python train.py --num_hidden_layers=12 --num_attention_heads=9 --intermediate_size=384 --hidden_act="tanh_gelu" --init_std_qkv=0.0361 --lr_mult_qkv=0.7 --max_grad_norm=0.5
Each number is 128 + 32 x the weight over its row's rms, rounded and kept within 0 to 255. Layers, rows and columns count from 0. Numbers have three digits each. The size before them is the row's rms in percent of the matrix's.

# layer 7 MLP down (transposed), 384x192, rms 0.035, rows 89-294, columns 96-127
099:177144071058156113111145092139168105057061131138158140127116146127116154181150106136105099105174
100:160146140191075137089095035105167151087207098149096124151120126165175121076141136145139161104118
108:097192128148112110174118154135151102119096135143113183136176130093122145140159134106119099179152
099:157111160110148066175127089115123165160111133196141136053155103127158093168164173158188099191189
089:114127127136141106084138089165163124129208153115116157093172148104124064212153191184147176105110
093:167124110174122115102055157178166094142070158116156166074135166209138160083106149142116144207144
104:167156130143155094109095094142121103097151125148119129053111079154070071128126156156180172137194
094:144138127106185204158075123144114181155153183116107095124090089142128046143154131086143153112125
096:129133124100094129096165125127130192149158123098158100124086157098151169132066137130137121113153
107:118162144105090157091158114165133136067178165171100135174180169141222155113200146156111146137079
106:183130172149140126125108095102127097111154121145150209132081141121144189108127171151127159188163
091:118141138140102139147161122122153133081148157108199184081143154162109098062085115166098104194183
088:120164101141126084192111147104121123097186142139119191130080148096140160159081128180163114160135
095:142119215104082108156110133087120133125171077163068158190173103105103134142128099133126170131162
099:105119155108131102107113078147126129099154106142142126123141084153134107114123051143138193141125
105:152149087179103121092131097127098143130066099144166146117148094139107147128118175130168148089165
107:103133105147090175169190135113133097134092086110118127150124105217110106121115113104250101127172
103:085091064191080157148168134184147098207135194094135098101142097151181101124092122160109118156104
084:139153147146141194163105137129109155144114148133070087108113143144112099101136104184093141108156
117:129154138129110105110128171121159130142232144089197168066131148157118124156108116117123119125102
112:140170097090089075118131110142114155082158191147098118087048138121148093163100074105123098148095
100:061109099106117105152150141087148171070150167086112089172128189176205096159128151162065101118160
104:140149165048059108066145152073100192108116182088153155154116157160120110113147157108154138169127
107:120169156151136092180134134067101121053098058149084127053183104137142125089150080150172105110149
110:110154132113088131115122168146142154139167092101109081075101119151152091160114095149113092181147
106:163228183101105144115125090102163153118091100184123124144105158187145089086100086118106201140128
098:174126100144164117155069133107155145042116133053124088018158159142105074115115167110117091155104
108:077081088160101132120092146092095107082130148134097052136147085078090196146173122136124111108183
103:090113134178078100128091093195129167094175150058164138150127169151164136182172195128132115136130
106:095104084101184160145166095117213146139092139128130163085162090134169071139174163229176101178105
102:143134097106156134179138106112104150131078071101087126103067119170139112084099055116094120125132
103:094119159136127101096127108184160123137162149160093076136100150153130100042152131111137067098075
093:107131157075146182146170174128119169129138092109056126099146069194180080110135176131167109113132
099:096123197158097079131124145117120071068155132125129182060156103186143107110140147043154140078155
105:179150131087103161082105130161137106166229180151115123169135145141163100082138101141103139165111
097:092133164099047186107105087147122094182159118166133097110105125092106130107176108101165163124120
095:050126149133073117100191162087199135084061115090168156190178140140129107113124143105157146122135
101:079147148151084031153123160124149113099109100126166144167162165106148157106111151098110144164098
102:132153103173073155182171059142141143161129075111120041169158104164132130138101124179111112135122
102:129147132127145115107100127102164110094124142079119132107176162189078085167187088144193103164167
094:111066151182109082174105155082140142112143141105128096130134079145194136184086142148124107151111
092:127150110085139091149098150102141162157131183163113133100080104103157172125112131133121140139104
099:157110108086112158110191148112202147116086217098152165066147135159147096091136125093177116165105
089:147083126082137170145112141117133127075161113125125101186107173108170153149093177139110146172141
097:153093075160071160102184051112138060108163082125083163068091169137088162087105125158110155109034
098:164097054136101123166105100151162133136166120083057143085159100183173115193172147136135169049207
101:114091081255161136129119105145167094146128103148132071083133137152116129091186160177096116129108
107:120115189153096127100156057150070122095062127153142091084103119165155181096160148114117072124141
095:128159135117100133129082141112160150156049113178171113180133123087124148178085119120113120129143
106:175155112149217057043140124123114190132109208167162133090109079081090087100108109138120143114112
099:116175125087076113170121102152091114153174185172193116120126145125197166102160062125094126075136
104:132143100184094095082125118147112159087094151133149129183144135153150118056111091154140141145067
103:103175157075131146142124134155093093126208124190071197082122088142136125099120123115083130106135
099:181157105096154136134120142090117067093057106101147139118130099150153090118149132169114095110110
114:051149069187139154103144093148128126087099105102149090109152095084167143082127187141111160181100
105:176104175167118144117139183131144104165151153170161161146165101177112134201164118125156128090093
093:154096147119117094166161157083134148108142137119095148112081141185110099136057100104122128154156
091:093123147173114125131158124139117119134134150096150161177154154143153197106165135120152175110156
112:134114157062123147102087125138086156166070142112185113168135118179151161127117130156102130192091
099:125113123063098047104146131115175107114141163163139141127076117137106079161131129096100173103166
095:145126146111144141137167129091090118193110113184121162197071140109171105119119159111101117086132
108:174156107161092160130107102067105186118055176126118123153119163159133175115146125157123123086059
100:098148124098170173111149095127080105133120163113186101117147160099206133167141161167164089124160
098:120100082129112138152134162126154105080158133156111163172109081111148218120114115172149097094092
099:132134133136136120065140118182145081089165134146148114100126178168130104101138144031148064166161
103:150104107172113155109144178076122132084118164131140156116136139188186159155130081102124025124069
092:145137128085152107126119102110144045156149070125090176153120153157123111161197155152121162108110
101:176092146102167108179114079081159145075128162147088150115163184156116127106175133150149142180130
095:197073104166116037159145099161072141109113109189112150071125088098131086095068165111109128118152
097:095118140147146151160139088187153133149102091106124148072134160133175124139145160077170125198122
099:120101097160113168149134054047109160081153122104111056121130151110066076163168091124115097117139
089:137140106078131106146139105092163108094126120165198139119137159115096088061166122142106176127112
098:085118066179114114093071067133160153136095046052164064171150108055102172129129132154231097164127
096:127114165135099159179119159149191095144128102078067147111119048127162145087105104131117144151142
097:125156147194085122118137128103137151153182121161119109082123171108151093181147078118131078100142
107:119092158123106129142139172136112104156168158130116075132128141149114096118144127168138089075176
094:061181124090100150105108150111157106182114156142146150168066187155137129134108169105194129139121
113:157093178138139160166092122145091076132200105191124112163122107159128166144157152073116181127122
101:106140140115087108131173104121077140144176180156162165108142182171116123120188160163078105104137
091:108179133089138114168168107132145124116110125126115157203168139187101133145079162172115143063103
095:094095137062142127150104170132142126119113125128112091150089087141181157135179054092098089114195
096:154143142125180111088120132182110086118073090115141146079130129183146085169167127106149102116120
098:206200179161107090116133151178165131150164082214088072167142097095148167061126052094156160166107
097:125128149062072073126138120146210125117130103086139140130092135181172102105104118144089132152142
085:089152157174152142184124109076088083119158129177103097079121134189081113124153098087128130174159
092:107133218190115096123138073122112125143123129124142180169144113155104157154060142155125123155116
108:080157150135114130170176190129178131134174184157107134195105167104151198113093161121059155179138
089:143050159136094117207103102093083135115175097116105127143105132130107163134114182115100197111148
092:158158135068085159110070176140162170183131097093131104119131082134094064118100075095122126121116
105:171097141128104082111119090163065092090130113170131083091125170143092169136099108148124115138049
109:164246133140126087139103115154103190128153109152144125096113108167089097133102125158112126190190
100:080123182141115081158174128090158134113153137131143145157129121157150137116102143097079085188132
111:074163061106126116135153145117164150104138123129113135139171173163146103152111142176183146140130
102:124145122059116164162159105171163166162165101092137092126092162133097150151092100137111137105137
102:135163149146139080068125080175066159176151136104036127106177194151140140068134198107102133110097
099:148100078168157100066117083111125096101157161132157125112117092157130096151142051114159113098129
111:162164157153173122074108095153160135080125122102119131101099125093100103125102081139204065049164
095:131135125160124196123137172118180164162186163146116088149110115175131108104114197076107083115158
108:102130109156151183100087185078105126183139120084117131132109073095156130137191070152159073162115
097:149173135111092119128076185182176121113121168184077119072106117139165143080162108152169058109152
094:108122116157110145109143091146106117122113117138095148136095169190158103083119117165072077138086
106:118131167166073141102096086097117111073130143104165053141074142172148205101145091109139101112170
090:160108137117128139121167155128157180144149115095150142099113119110132123073176082160146095080076
105:145120139112127172133126138137087164137169210078161179153093115120167124125147077128038122117100
102:136097140145142179094117155160091116069127095166192113108168165087107187163152092089142115131172
094:121123111085150132132135143048107132055122105097091204183111160121115092144202137122169203155122
095:113153186112077092139154171038132110097131115072128087175112122113104170077154129137170089180107
103:130130083146114165094090130109186143161163149147154167090069122119112111190114137168130109136185
098:013135139131139107114160162045112095101108126135161081122134077147175094088148117128113122078109
105:137116149080112114106118083153132137128165151074159128113133201143171132137148141118123087130107
103:073096079116113150110169133147118153110101189207161149115069130091137111079121110182097119109139
102:132102124137123122102108147158127132100082136167079152122132086124140109129124141136121163087100
097:114160112125117178179124151103100165103095141124149090143110107138105106088184076071120124141150
097:181158139113130140089160094125151125127123152167144143130134126066089150099114110175172119089099
098:158157117171182127086155087170142131109125158128117151096119067075076106144120149154104128129175
097:057120135156112119087104134102162096105157103133152119041167103137145137115126167090143139124090
111:112113085101187116113099166091144098155168148134093175171184173135121142162155117078128159155128
094:121121143054115145148141106131174100075157112120099095118140148153160129069140071157128177145160
090:150113151135104110172106130076139146103137145077111164104180171103136160114127094111076123160151
104:071177188143146138146113127099091111081141147138168127202104106105103088114159149150121152110117
108:111110094092149160177109185134146182122141193103131153126191120101104132169174146112078103093136
100:112116227127122139162118098123131120151155141135104116080098129146096124084081180142160127142123
111:163114161125174138069058178089146137041084127161139108180111149110128136138216082093126129173127
104:140066097171165099169106129156129145099122136127112161131184102122132132082132144070162164146086
100:180166062186068119151147090169189122127132160135124059093089139116142165108164137134139140100169
105:142187126144139111123166089122106126091174080155163133107065107160150116117131162159148112090095
098:126144118133131140136093159150159161152165101134220177077075105163160175038032162110129127122114
101:148154111213114155126092162112090102096121081129157138103103102144135170064101131097105120139118
101:098119110125096108097091152143125119101092089099137093110117151059082129106147171097135137134154
107:129128163110105138106136171106118142122175130099085165082093156096188146145166109118136090103153
101:108146103094141149077104102154142142126150124099099115095095103175090066144125118164192084107149
098:111085122173172122112145111133147104167113126132159117137133090131132142156155145109154087112052
109:137107140115162134116151135142127120152157149114138084086116156082117120114132147169119130207106
102:160120162124159119103116138171126174163113129069165148158093127117174150092073165125087126187122
096:139193188086112114155148152128160127165113155077160102110051150120090081123114119143190143163144
101:131067156177121117105105122114053137127048144130151088067130145121138169179156125098161112153144
107:171089127051153181168070162097093124127167066083169092109124105160127143064152092123089089133141
100:135152072159114143101117109152146113177157130071088132082133114158125142112090151147144154115090
094:123134117126195122126130085140141074066145099065149124173129127109146144143159133103164131136177
104:181113181174135108091123091171152150143123091148060119133099136107084129186142126062145141146181
099:128133129137124112146113146101156125081043080108143151126184126162128075140133091073167173144129
087:091096094141138120184037134149194159101068138148147103140093106158169112043081115088152201194148
105:155132075073139161127135150104109112182191183161198145115129130146180150123103068091108084097150
105:109096097160156042153091132109094086128070144136132083164086140120111198135119137085129131170139
095:119112105205178091123098138093132133133142102105106116166138095124141185099117151113081087094129
097:074125140148091131142159061104147143115196176114061075074117153188139108068130162171106129077122
100:139110159087127114095114145138131183078148096091159111179114150084052108169170089146156111114101
105:126122119175137099139153087058173084098129133176196172110099119085142177177105149197065107138123
100:161110092148055144128157143181128132169218131161119146158137092135114121147189110120134159144160
100:108105104047189143084137124120155123098117174159144175160109176165087110185180178102157158133101
103:163162093114073152107077088159108167114145164139097175150085142177129100117140175167159162118080
100:122161153130077104139128193070140152072151114135137129030170099176137126132170114088122097144157
101:123146101124088131078133135099142156143086188170120155067167131166101161163090153147162081081073
100:111125105103154107151143197070108099090123121114147184125171188130130117093085111052130100132125
102:093171097133158180125092219096163148135104117132169124122085112145187102165092100162105103144171
104:150068099121128171115105149188130175101170150135122163085140151101136141101104117158128147136103
089:107123148074218110120107112113148107115155169082132154129147124186140120139165123140197090167092
104:062107153155108171123141156127094105183141193148127097201073183130139155166140115127143130081089
094:178188133101117135057102177088130108055181133126131144067189167165176092066123083114146080150154
100:165103075178142096117089180072134126101148127151130154113184130098130139132134102114146128150122
093:182147068121126108110108124168167115131134132183091157111084078044091150101060096124112136144116
106:130124103231108142112066074149131137115142112159093065128120121100093185118184067132068160096157
100:114142166140148068187131080084118087159150168133195132106103151196124165146131144093144145141077
096:149122098165103116113119104089063148074140175136139180174105187122148158082132129180121119079161
099:182069121120163108078157184091172117052150101097199153115168090121091143147117138108129109179128
097:145111095103124080122180160160151167136159195135144131164153177130165102123164144177132115072095
100:162072162088185099176150183110127120136117093168123156152049091129126176098118133120058125096150
106:081196119158061129089111130122146142180183106143147096116128079157102108148184143138153080124145
087:124121095095075117114122154105159132130172083119168165087066084144158084154143150119194101070139
096:152088220155096098069153122168178136128144157137193167173130156161110148150129085139103104190098
091:120146152164084206137182119161080193155145166129134153099106178106153121120123095188133106125038
103:107088085153149181124149107096140095101110110106071086087128057197131089132145135081060078111105
092:130093104143116116107137150122145072138108096148161139075109141190148107132167154077122163157116
098:142121100124112133072111180110117099151147106176118174206134169093110134114096187105143133153098
100:141192105132087160124126159151192157069159132103096129137077145118141141167098061118117097158120
099:079121143113088114157125077150080167115128151180112177139144089162121155104093138101107064115085
093:151104122185192125144134110097159097141058147115113135094112117091128133100128118158124127153086
108:193123113135113149100149097156168115112132165119090117159129143128153088122114084173076120092141
106:206112124099150126114131120139136139098164137133149147149145125105155126128164153156154126113143
097:093137112084143137134119166174170108169124155107162177113201131135133078051112168084075129151072
097:109092161134169136162086129066153094078133164097110114189163162178110183127119125127060173155142
091:105133110137110099106108133102150064147137127154179129063159119176193138121130090091174104112166
101:150139156160149132184111125153127086121142105135102103061126048158107116092117173148107110140031
091:195134137118120097149124131119179121156113106133128191128114112059157122150136139128114153178089
094:149095151124083119101101086145146153124112118054103143139161089091150099153096138092086173140124
105:103162153162065131139154055136175166096084145088149073093137065127133110115163163162089136096100
089:105079166053109174093091081102126144141132092159116173166130146086152124129125139187096091129058
095:138114071143120165079096062127078137125110107122065111113136102192137077046104126103124160136118
097:160067196127160141156101098118181092059123151168092156156160156156124158130138110100149158119147
086:142121098095055120107086108137106157096143119154113143187116077137151145126152171186169133135109
102:119089230175139134173139163125121130113091067130164108147146173152147135123155122165152126169142
100:179160174128091143070109131164080149141139123085134122177157105119178078163070123078160075161141
109:128145072144107127105098142100170118131203190127110094140184097202117079179097088103098187107145
109:090120099143104123128118103149102191097126147122058121119141110134081151142169154171158109146089
094:110139086133088137147149176139151102153133141146128101053121134121205149106114190115137114114123
102:127123144132136119132142124121129073143181148158107141087148083111109153157109146115079071102091
099:118066146125226113155091162095175143133111117137153091135145153115121127105130114107041122141163
106:157144124178097099052141117140137115175129121145163162178088078055092134090094113086177098140134
096:212136144134143148165132092113182149115155090141012125118103156060034133081130093172132103135100
098:114164118149107131117125098113048139039105151137100118152116088137160153094073130089149124167154
096:102114117181139115139159114106118183084186119160151141082105113155119197166165094125068131152125
097:132139116178062154090182110130097100129178128135135120128112133158140123127220142178129189147101
099:117145081088146125164068145144127103099148083125103137115132119143171097095156120146184113195148
089:195122158090141128142178155104121136111131103137120124070145128110164069094102121123104124164111
110:106115142144082089112147083086157125177150130150117176129107117153150104115125113128120174067144
104:140149141090120107102144170139078111077125124189201104110124141165168142105165130109135077104170
# layer 7 MLP up, 384x192, rms 0.0484, rows 90-294, columns 96-127
100:102187128137119093110184162138094107137103119147131168128137134131118100125113135152171062168174
104:151129154118123191147132153150129167137124167129057157136107139065103126119134150107113118128116
100:189128173125084126157148100163131069183085081107190104149138095112108148140142115223145065096107
093:093128154181079094128141128141137137112039124148129099128147086152128190082198126135156089177108
095:119148145152101114177181096125115149125175120132142154138174110121114095120143079119133098120183
102:097150120121074147092161120152139123147156095073127128166191077129178092097087126103124132148156
096:124083146151117073161145138109123105169117071105111157137093095126111124102089114173114163141109
100:167117193182095115114176054123066118151118100138072158093134155021123177110083108092135130173100
102:141117163143125100141125144192130096195104061087179225146112124124112139111089175091146125100136
101:087119120129128114186167158155132172165131118103124113124143167111155173185109126153140087082154
089:096154165111153179166153131106154102165086170124106080163110118104104101123084110123107175102078
093:148133141115173150148198145182156117142158206136158080155113159163048100111106106123110175125155
096:207145102096108170143090162143122170130146060149134091152133158096126115173095170118178155044153
098:198139128139117138097093155165115204167104126129096123133167158164122151171134161120155074117165
108:153164211072105153087083203178085134134118145112105094154119149098090100185130168089157133135153
109:153129197129152121093131117091122176106080100125059106131148127140151134108120150131187113116141
103:110144072103124138191157107149113125138106111119157079165155126108119140124119147103132062095173
087:104169129083171083124106195099081083098108134149153148092158098148074159139121148173134154089114
107:133124109096109157154126138102146096132127155144093136138174162089147109131121113179185132112206
109:164120146080083117133167146139136139126137065083137132141132187131085086170145142077120124114135
100:122141169154107143142160121157085116149059161131140147194166125145143189079116132152115138093140
104:142124126133158209155135129121129130149083129113118160117171171183104111170131122074133057153119
102:101149122120091143130172149146127119116128127141111158156120110054099120096136111107205125175134
102:133167148072124186135139158142106129150105083108103135152127159109110123176102168100130141137171
109:130202129073078112157094143167137124116107100121099127115146134108155083136129117098144069129182
097:155112121145140114137139157190049067169080126174161128214104105159114157142149156137095105123124
110:182164169080088165081120115135124113152127195165108112172144138056092187157179142148119109092105
096:103116115135128124133171109080068065177093051159077115163161132120104055117144120113150147148111
101:089135123136119194129209131151118170133052152108057161143102061177137139111120126086157105109215
105:134198125141054146092168150174099124171137169149111125154141083074091169090092205150161098089126
102:110091146140131172155075113090160130112103149114157165064129134178113126146148128129174084104171
095:138134133123165100132159120186116124124099116170106107162176086141143065142109127067178130166111
096:137097081135107155123151170160155149174086143177104132171164143055129165108097130106129163123176
105:120095141185119175147084141160106145117113133169094112120125075130076159238150140141155129112136
087:117196137139175083163180120163074166114108087145103192142178151165140077090056145148171074139185
096:171069124100120164143122078153135086148156156171113137135203151113106185154159148181133112155111
104:181145112099087114148110131125123139181113112210122135113189112091100136203140154160109107119166
102:119095217111139160136126189169166151121158140085085147148126155095100096124162133140171125078122
100:114138164105119087076210151123119129151114116180054163154100096118155179082131123177159111065129
101:176138134109083096100159168085171096123091143128124118202177132105127093142127123148191130057095
089:146068122115126155140099118128126075101162101129139170129106199161102128124143152061137110178145
100:130154175094131104099142122160071102192095111188108145178083124121116135182177109116102140128115
095:150130073185077143159178091160134142147139153093142155151185123114121085127138139115146128109091
102:169136178088071129161127103142142231119126175186154137079198115086121108124206104107132091076137
103:117168093083122172141155147154146186159108114094136123067156153105134136153078143194083084176159
109:155101115124104132100138119089131158110097153186106085158118055102141130157133084098145100088195
100:091153119087051174071117179135103111127109177162117112091196103133103112120147129162099123102152
100:084201092097142168131164103102141098172126135172089102143145104048104127100135101130111053086147
103:144115119135108158177151141168095111219124151102131096102145155127212106146149103160121087098145
102:191101135159115173097084107129133144082132068138140068149158137137095180160143093171113075121162
100:165171130122157157168111080128156097105101101126111077148140108155154125157120132137084083105130
096:114091183155146170165139110196109135188113134095125093212181177114162107106123102133173140073138
102:101146120146100134113191124157082123126152133168166106141109088146159127083025098150127098175199
108:154162107102161142157154119188148125199181194166150149060150171148099093168152096088095106075159
104:150168124124107201120095092127070123139111093138067122161105109117100137131106117139167057117161
096:113140107075113178134156150175150066145093161134127093170121119178106077171119144145103124114136
102:134165105163113146170138162131125110116109153136115138136121110130118139137047124134080127122141
104:096090095143086153136096110195140104147124137148109118113187162160127161113161105118134040098141
095:178130110073146200153156176150086106152065190108108126157176135196081156113177143118104087064094
102:137116154094142177142121140153103122123083160044119098112172136127158116122111123108089132118133
102:132142163166134084165167164117101149176123076099152123128198112118112064075078135107149160162151
100:137095154123089187124083151159140119157052141104085163078131120119123151155081091167153162107092
104:155127104091106126114135102105083104101112082109171154105149158173111106117087160138084135152147
095:176124154111149135178194168210097070198140104129133135158164107059106123109089177105121124060116
096:114157135066138099096162106127101148163138087096117059117104055101115070083040206166172138069108
096:209176141136136128132140155108057134127072156155124114138120094042144076111108130169095149058111
107:121127106118066130114159184169084124195117149185158094155108099120126135138112137176126096136158
097:164135147087131146160167131126127173117102118107077135139130182123097132122188137046125095161094
105:184149131135114138097112159099134153137103123081104198121152111110064088132160096132128167077167
092:091109188171065099182142093120085205175092149147178124097088139099133050152126109125150116119145
098:178160149090093106133168131154150143168132085095098135117161074124109111096101190180081106105144
102:148120190056124116138141108184111166138137104100115125188139122083042149149119143134118120127144
100:162078157150149163099177125163070126159161091156096232139108171032112151143144084097103058138161
098:116161108164102119113186126155153140163150176160067156127056225082125162147099127181112158133125
101:169199128143120123124074179140113158145153117134092142162112138092184117117123099151116149151170
095:196071153145141142146168160172109155150106153091128155097180067088139133115124081103050151104132
106:151128159127107175107120139140078118150078063137082094166150110061113086066125096153158138126115
104:146145128112131122141138141114150163183007064111144105139145100067152104133115135160114109075090
096:118119091097093128127130163101042132103163165146077062100103146049124158105177129063163132125067
109:134141175140121145158120149131092079127154175181168123122138180159075174150078196139157153134068
099:150142200097124186120128141153120166120137156228103118149109114139055123129116064154176138137089
100:189123162158089176144141195131128069125116107184092127170141143156116125163167097175160108127141
097:105082050168164161137137141137086160175118131105105135152109089052074085151125139144151119086154
093:097129143134109085095230177222064114152108165143135095119162115096159088119085153142081142127148
097:161139149091146122143141190143095083128091108114100145135172125172149168178127120102220045146134
110:148080075122130133078124136104141112086148121169069148122070147124095121158150145116169037125092
096:184198096135086161188190176134084118120133119135121155091166079100134117156117096176192155085092
100:165091125160094098076123125152179163119094177126105152145127088086088194211130188100168116157165
103:142121057105152151121135142144138096147107160166069124157172172102134077101121133148133126146142
104:191184152166105113125109085171117120110178141086127132100163165139115155107125138110129129189170
097:105121114158141143072155099165116167156106155149083137211076032111052059184070094129145167141087
099:143073118109169156115186034136118063135083081132067144163091064116175163147116177107134113103131
098:176083152097123083106167104106143097157065095123087132117130141108182130183116074103157157149118
100:112133146146096157090173119146082068150089119156103122206120148037114154071137125117075110154136
106:162120142099115154133118102189067164061138106076125094148143127104099114115088091076170136090106
102:108140153136194203127114173127092104140109128151069178143218113144155098111126097090128117129143
102:160136108102137112124161086099100103152091081194076115174128138122132114103131119120155095146164
105:075149120079165112183094122133108157110089144156111120143085146077113126097128144113196159116168
096:154151147117081188113135153118143115146162097082110066184171137077140115139134161154177115120150
093:129125087138096123135141142063142100172104189102097116153164139097134110150144117114136164137162
107:132124122112118117171143176121130159136144108136088125103110063102168089104103077165070150138110
099:096144125173165158138111164147149161128139152106083108090210106036152151193132128138158118099127
106:110146093083070156127167111150109164128019130137074118155129140124128132100127150100132155163095
099:168183135160153155170140109129092043154097103141113158133120150099081132143116145154089108100163
102:200103101125147158118160134201172172118157149178166175119163097167122114217090111140089070126153
095:082139094096118134104108130162160165101083114121164156170148052113141105091155139059175032125112
101:108148186117143212182169098094088111103089151038105124188145132163105122121087173192107172135164
100:158113110132129146116123077155134102127123126171135125158109091059141208158144178092131112117126
103:131175202105089183121124168116070122136153136056089103130082090135139147187155065115155114156137
098:146106120151125167121189161138141163116146135143091109114203137138116178126122164121180123153159
100:135090086148099128118144127130147137145067107153108072107139118118131068154150115126128107155128
102:151137096116063137087124155132137131115127149147116115174130104142153138170120127123200112048135
099:155083119085129115128133095154152114085167080141177216134128160172129107119106179080090101072174
105:134124110068148181062162183130159111099071131156079160127159158138136108161160129061151123152170
095:102152158125106172172193119141117086136137153125112156114069130113168101151142118103137141102165
105:200118130152116096105096143192131108157158098138096114081154139130078171102092127177109160174121
095:130125132225163167149139195181072131204142119180170210083080096104078173123155186143163127150119
097:102163075128108110072164191155164121177104099100094112132118168102156098099080112134092089133124
102:149161155068132109181142135091133088178124129116107139180155164125092153122137120119159158122162
107:119172125080124157149128089124160134109087062129082154117125166116157118095111142097170130106075
099:105107135097122129131126158128114129178148173100091162170146132111163163123197110138152094063167
099:124099104183044139159170100152119110192154100100174145087151102159105158158064154165147097083130
100:155117082110099217187152085131116127156181157163141070209175132084082164189106146163103161124160
105:164172160062120138133137138135186165167130157172074084090156146114151119130107141124145106107157
107:112139127146035151139087114153132122160087158141096211118124156109140128152163110138146140171200
101:162120161121134107154124095115141126163135083136034100121173110075118171184112130178123151127119
096:153138131093112131141155134129109120109138128089139173098171142128108117188131141119141123082143
095:146191166116176095150159127078130154161153140143150119141169083087157110173081068116143097189114
108:152124150121129170115123141162084088164100134173183101140114152069121160144134163084133179108155
099:079116100093124134136156208149108125167084162151100123143166123113094124137100179133164101225146
098:133156174178097199134098100134135109116133122165063109139088108140151176122132104087091139142177
104:101106119136053080137167174186176147137117132211087100202103092194096166155120108146099114025174
092:070125134088142200142103095136120153151106123172130116154094152222126155177118110150069126131102
092:192131153142084047146101122121137167137179127120170109106127065095126144155095159107107111126146
107:146176087112194167119091131088138097098177189185090100173130136086100103129155196087128087126132
100:190181160137090138142134128085109102117079133156120105158173127130143143106144137067131191115160
098:144150137109141127041141128165122118097119086170141101188130145144110130104176135104165114148153
104:126065125160138148103152148088160162172116100172079180126140067084085134146109107110145136061180
097:121156075110101145151118107137117153118131119172147130142147136130118145131062151139095157098116
098:128121104108106138187143134101084110146160167121159158212148159135167134165101119158117110134168
090:156185143151164102162123089102082090132174126103142126155154098110070127146116083156176135068125
097:106194157128129166143130102166197120148090113125116090146143132131013132173116141116187114096091
099:139153082169132173122145112154137174174154107127166088054105122085192127143183109164139149158194
097:185165111109143189114121112157123118145098135148156139130095128145117119095122168141128094117185
097:124098160129118148123078116195153134115129101090102139134142151122143133212165091110131052144138
098:164118129125179142159111148204132046143074143160136142123133113136097145139122089161178141111092
101:066151138134098196083151125124162129133125126113110095210094165157127078103135115082213104113132
102:119130123174113147117159085125156124132120076105139188131180162069137136167122112098089141141215
106:162125125084129139097161207112139104133084117156149119152138112133069132155068098137150129192165
098:185107126120105127130165118172114167177158116180149064142139106163062154136145192092090158028122
101:191119130177187090132158106141076072179093116149167092145137139100071169129122165105155136098204
100:179177156090131133108129133209081095153130123130096130095086167064147106134113123116120138134144
090:154098111141108076174100085194107133158130125176142162162147112096148165163151145127082177122118
100:096111189137057136184160160186131148127145142110145108180068065118127151109093114082091120076138
100:100150173137113117114147171138184091121137132131127151207099141087165176136167190108171093098200
095:177118132121124183181122159119091109167093119192181106168151183133135123103141088119096090144137
105:146156070126140128181108164140040061125135149165144168134064110158120176134141129147108116117172
096:092059150136128122159103128152084159145093160068099200156121117090146101105142119134132114103145
099:130182139127122144102125088114151084150159149148102129139141069144126164113178084149189153061077
096:132184133158127117126092092150118099122162132105116117136137067125098116125141086161164127110114
099:150094199133081131146144112199116128116076089087126198115124144098181095144115197145105190119153
095:165120170065124064128089129167139115075169139139142145163120143122118205167089118158031077113174
093:144121108133136164147132112134127142098138058107158078132156116120156167125132129106138165067129
102:128112130164158110088119135149167176203123126091131078098184139120132111105104165141109085071147
092:123093098098156137102136123097128116091139081111108115071099066145097119089108106161165101147147
107:123151087171114145099153092150178114100122094129063129173162149122118107104132082143203120136154
104:113131111098101085160174115109127072124165126141145085110119068088111158120103159065137150121158
095:125138135146139149061115189084095059149088162141107055152194159146107089136110173186178129173083
102:129112151105162179163131152117125094149108124184097161161116096068079141102145109135117147192137
100:121086158147073135107102121103122134101102131171139141145113132067114154135093163187149138156106
103:154140128111167104102115120145102118095156116127166127153179211101133149158167098185141127129157
096:181151133109109160127150132166128180129156082152125164143125145106167161155089139198136105127109
102:177151204102114124174122105106105103173150136044129131092182096051118182161181104129110104096131
096:112114163066114179141129148133093136109097141147157099153170132171123132104100155142152097109119
100:193106121150109117123107159121142089078089105171090133138153147118124089131088129121139089109096
095:121096083103139141145132189123093165115086133105111133186155123108131145106148085161067113104171
106:099164146109115156139163229199113150168153221156131176133135166141099145112096132130071167060117
100:114178156096108150114146192174129174138133115128135114163141152160135126134142106121093102186099
095:162120191172075133123071080127116112106172112127153066176204132110139138132116092175110128096155
099:149178146178118096156220131108164148151067063125168157137095184130089084091181112119169162066164
098:155169101085125166134096182146117140099106171115080109165105160088160093135166182138092154155090
100:123142118154151150121147131141111175135150147123133151063101142128129151129158150117093114109121
095:165121118216109180160126148173096129114095096135177081192135152101122156166105130173148057059129
099:138183139104153128144128153163046163168102143122123117118121152080083118133085120181186133105134
106:146153100059103162149163195111146114144149196093115121135142165084094094163099125163152125160158
091:148121105119089135120080103154104159139098123197136116163166131147144099079118159073219128073099
094:071106141094122138189169220158131115126146132168110116116142139161111137124118145138142091164180
094:167098111137116107148168162125152102205164083179155136163105098134128081154169114132147089081103
091:207127102121156119171136131177143149150106068099124107120170198151117050106119155083110116127181
103:158117172125115155160183130114156108164125047113127149127131185169140125165057104114132101098131
098:117111131151129156108214173107112080135092100138154195147167114147109112136125130088130165103126
100:167133139119138133130134117190084109189123130128169147114135097046105184104140157120088110122100
104:195118106148130166133126140118144070170137029089086138126155148158092134154091133151127114094081
094:140135125081073145179115052157194087129125108062143139181124161183121156181134142110122153139137
104:064098172091162111147128148100151172178155112108096101165148094144097061125183144097193099079168
105:104160130140058096157145086171123125176092085116133083121123112148120081155051148123153083085146
104:091156104131141151104163185119095079133056173175085154150135135129108094160135112105159053109150
098:089141185110141068147122140190108118177103171098183198129136076160067141171084179161147120112116
100:083142140074111127135180182125126114120083121096139138138132140183110105091113127130179077138127
102:120121138128145130171168160097145123142124171094136133115154129166085104137143206132142126131156
094:101107200113159155144132135121124098182136152112161125131094133114139118141104134119129160091140
093:185135147110155107083172074145107179184110111134141012166144148148106165180111121084124120074139
088:122085074155113134112142122114075151128113088092206078135147088136100157175136167075111158148107
100:130079147112153121138105100192104151158141130115131097109152127120057162083095185113130168163133
103:121149171092097168117130137099125112143157113127130084091109162109181125121156130172161175155141